{
  "n_layer": 10,
  "d_model": 224,
  "d_mlp": 1344,
  "vocab_size": 2048,
  "activation": "tanh_gelu",
  "qk_norm": false,
  "tie_embeddings": true,
  "init": "uniform",
  "init_std_down": 0.0551,
  "lr": 0.00903,
  "decay_shape": "linear",
  "final_lr_fraction": 0.1,
  "train_tokens": 243600000,
  "dataset": "wikipedia_en"
}
Each number is 500 + 50 x the weight over its row's rms, rounded and kept within 0 to 999. Layers, rows and columns count from 0. Numbers have three digits each. The size before them is the row's rms in percent of the matrix's.

# up: layer 4 MLP up, 1344x224, rms 0.0551, rows 999-1010, columns 112-223
# down: layer 4 MLP down (transposed), 1344x224, rms 0.0552, rows 999-1010, columns 112-223
up999 114:546558515470390500512596492514497485494441457572493470451442456497419458464520474439478529491498502421531478576595503492543517467569508487445439478460407536500450551437477495461540541574559537516518527523527459459476494511481557415421566493441538504582513512480477493535539447456500490355493518495528427524470501544481571505505518475488
down999 114:567601548590486548463489428502509504512477448461511478449428508471451521539559558354594558508446483473552388516480508444538499431525493496412507464490459537468467546415505550484523455583567504546503484469432445553493548551473494480443513542387531502539521491484544514515596524459468493426526596410495537517453570611448530507468463403543
up1000 096:526443600536464589424541511460429562491421475411464517494525467463411491529534517509488540478498472513398429487520436469543617412519569467465439407455480484529539508439439445500524541517472469501500427528503445484519363488449547540464517561571476388547449464541444512571371463514489436506458470446567487435461451480556537458497517516530
down1000 100:504467519471482523491555505487479577447529487545458422506509479505500491544503510470561452508478402495465587496451422529484481526497454573545489554475546479503669527545554516571626428611487495544449552483484573516499521435451533477536528531475475439397448567489478549523508487502586516443502483459643606633552452520511502489537438432475
up1001 104:498411494526511523467546606555579487462483387478429505486447490511572538560502477563524470464546464500548480497528531554487510487539463490482491504414498537465492525440477445520498555417581457500533565568491541564400545521481555462482502486448463517432499566439465545523446462577529496563607595507535507449563566590486482553498506544390
down1001 101:436507491553468526464495449534518578601415497543433523504475538545562480417543494474512437359548485545469500482533486561574496442464564460535523465494436504494416511461512494410488588585500499435481469438526524597528545499403443535509401592470489435500546461490452515468621465447483489466476576539452646460542557534580552548533530445512
up1002 109:535561520558498468550577496414441465507599509436496528464601536454442527451499600551484470407566519477535553510464468492448514447462580428437468529390437450502569497449550542460493515445540492596406511437629513627535566536495411514458497548379443490542572547507489405520447442468537423526551496404475517479523555551521534561468433543491
down1002 106:550488586552537520557502589545484561462610466393551536409532501532465501553564427537523528450503452566569522640446406454413495471518481440422561538479439442553504502533472511462455507477495463540442482481438591516511573544532447545477496563501502517464485503533534440564427475479480402508467420513483515535472527530522532438504430508476
up1003 101:460426571615545544484472420425511474541567482475494575432370474449459499498465536652471583516447421436452534519486475534589543642467479542543446518530446523457555537406539461510480448482497578532516491577501479506512497432444494535439553490544485489511554474649505568482556511483561570446451568500492559638506535419492468539536550513530
down1003 101:469536448560459557585489507502593522559398523523441485506457528396525508537554554451474600461464447537534489480484471553528498681478437473580461522463470445517570450566430497482499540506566579505501548550394505461530530558535407468466545489544407484527491467457523586539438525518505458557383522459535516551494476547506474465558477472562
up1004 102:475571506478511546600407440522489459441529495542458464510482608537472502602483550468525532467499487510510552548433456411572486493483458491490500458494488496535553506596535533599501538437577460484563525528428461464514613563550512542510450460447498522565489522536428544494387457533490587552489482465469508501487582521431564437510509654469
down1004 104:438500590482460503582427445458529527493592453611442415484558530537516554472452485529469507498383493454472537582476441467591371493382543550515489477588546525523483518590457506427469540418405570439596464505416502540496531495534420446447530527554489472522467576465518481505443524504509474518517459520441518498492546455519469445452585645492
up1005 104:423467472574529522440614460458510561461559415488513571584520520443477460453488525534490410578474521480434402501547408545443457498530559546492500462529486428491374518507554481491532423496445504552433498470516522414499475533522480505513603459532453524512532531517531466573570404531537502509562566449504431573495549485455564476550503491510
down1005 106:454512445596527516542517530525451558557379547442566524479567522573471537501493556464569490589458457475460552515493545492482463413480414491499492491453543506439503402538489467482404502503447480589516505407379461503493504514468452487536452480440475483497451507436616471552521555588441472575626518478533490475545486472545514558435486514516
up1006 115:551424561451578442556483564565466502480498446483462507518571469475646638525469412527519520557474480538503518521461483452463443508523458456494583538499463606577483534516491527519498498498492503448513509568536501410519552502440434464493492406517503570464558421467477526471510425572539569472463505552473521527567601577542538437424518481559
down1006 113:494513433441461474604576478475438537446446538488439489434487523486495488451542469499491509422479482482468554525440465504538508452554439421485524466548472530469442448462470477463477395587514458533534473563595495592465470534480514553530573475546385451556616488500532431453445450585557476519443507456494555623604532506427554539473457477505
up1007 107:553392430528462565524517532421565519429437521511446578530400555458482501511510443472409564471648422454456573516375428545494484464451538551551534434474568484473478549421576532510549584516564444552495530560408525574511562445505493470418531553482481498482472484480486562445486568480512509588498565398515524602420523548567491487517495519461
down1007 106:583542448458565520428502509498514455575468514598541516510458509514563456548497561485550484491604576477544476462518574532484531507542491424437574499560424447437525540451531470503462481596542420482438466482492459536542495479560551476514437572461478443480573436486494492545444436420439524594528516483514550472519501545456594525468493400402
up1008 095:585521497445493544554352528545441511576467536521508516410531426478460598593548556507516505590568345500490334565509461530504486430536407484517498477484525501493528457507434513533451422520480429535476514447384517490519550509477527472479472479454515501538488473565499590503527457483519547517550507502580557558470438509526450512510558535443
down1008 104:508536578454558420497418558548541558505568542539525600528608455509422498491518538510511503522524451489524475507502489531459508453526526520402586471439495565526495555450509531601496454441476539484527467493499531538526542510501562505502490434492502537490566459537564483516505495480613519459556545458534528496457533543577511444586589431439
up1009 100:462524541515449489494545461557473618431568559539489442523583515503488555476416550493489500517493485486502479531546537501529468519603484529505440439577432529583479454512438481445526518508471499454581433528486416534544460574409376595540529621495431446406492500495512414519560522426468497562499509491558511579499514496569419493472419489482
down1009 108:530479441572643437465515489502495481456469538513440491520479551570610485491456430467515563552403558473489452509511481458523567523519538513479589422385552469444406452461471456532516560513485483532610399559450530511546457426475602530483457536466485462545449487499459477459557523520555498387499431472527525549516524581458453496484440524498
up1010 094:387450503494518560580534558411475533454479474455471443440415531610535495483548495434460503511468514567502510483537546438515501454483496524501571457539510485474541559402475427509547565481516444454616501483493495445462494420548499547573356474505500427530513488530514541518486443461412542540380460532557531481432519487440492517544462536489
down1010 091:527462485437491544485527507519514409540499502484556538477515496545509502481436450483528473535441508508460401517437393430462485518568464485541406568454508581468518430536506599467450525491525538400450561537415527507559501481407578492460544556530538598388464528450390479412467531511581474544538436486493448527565566504513486438417484506446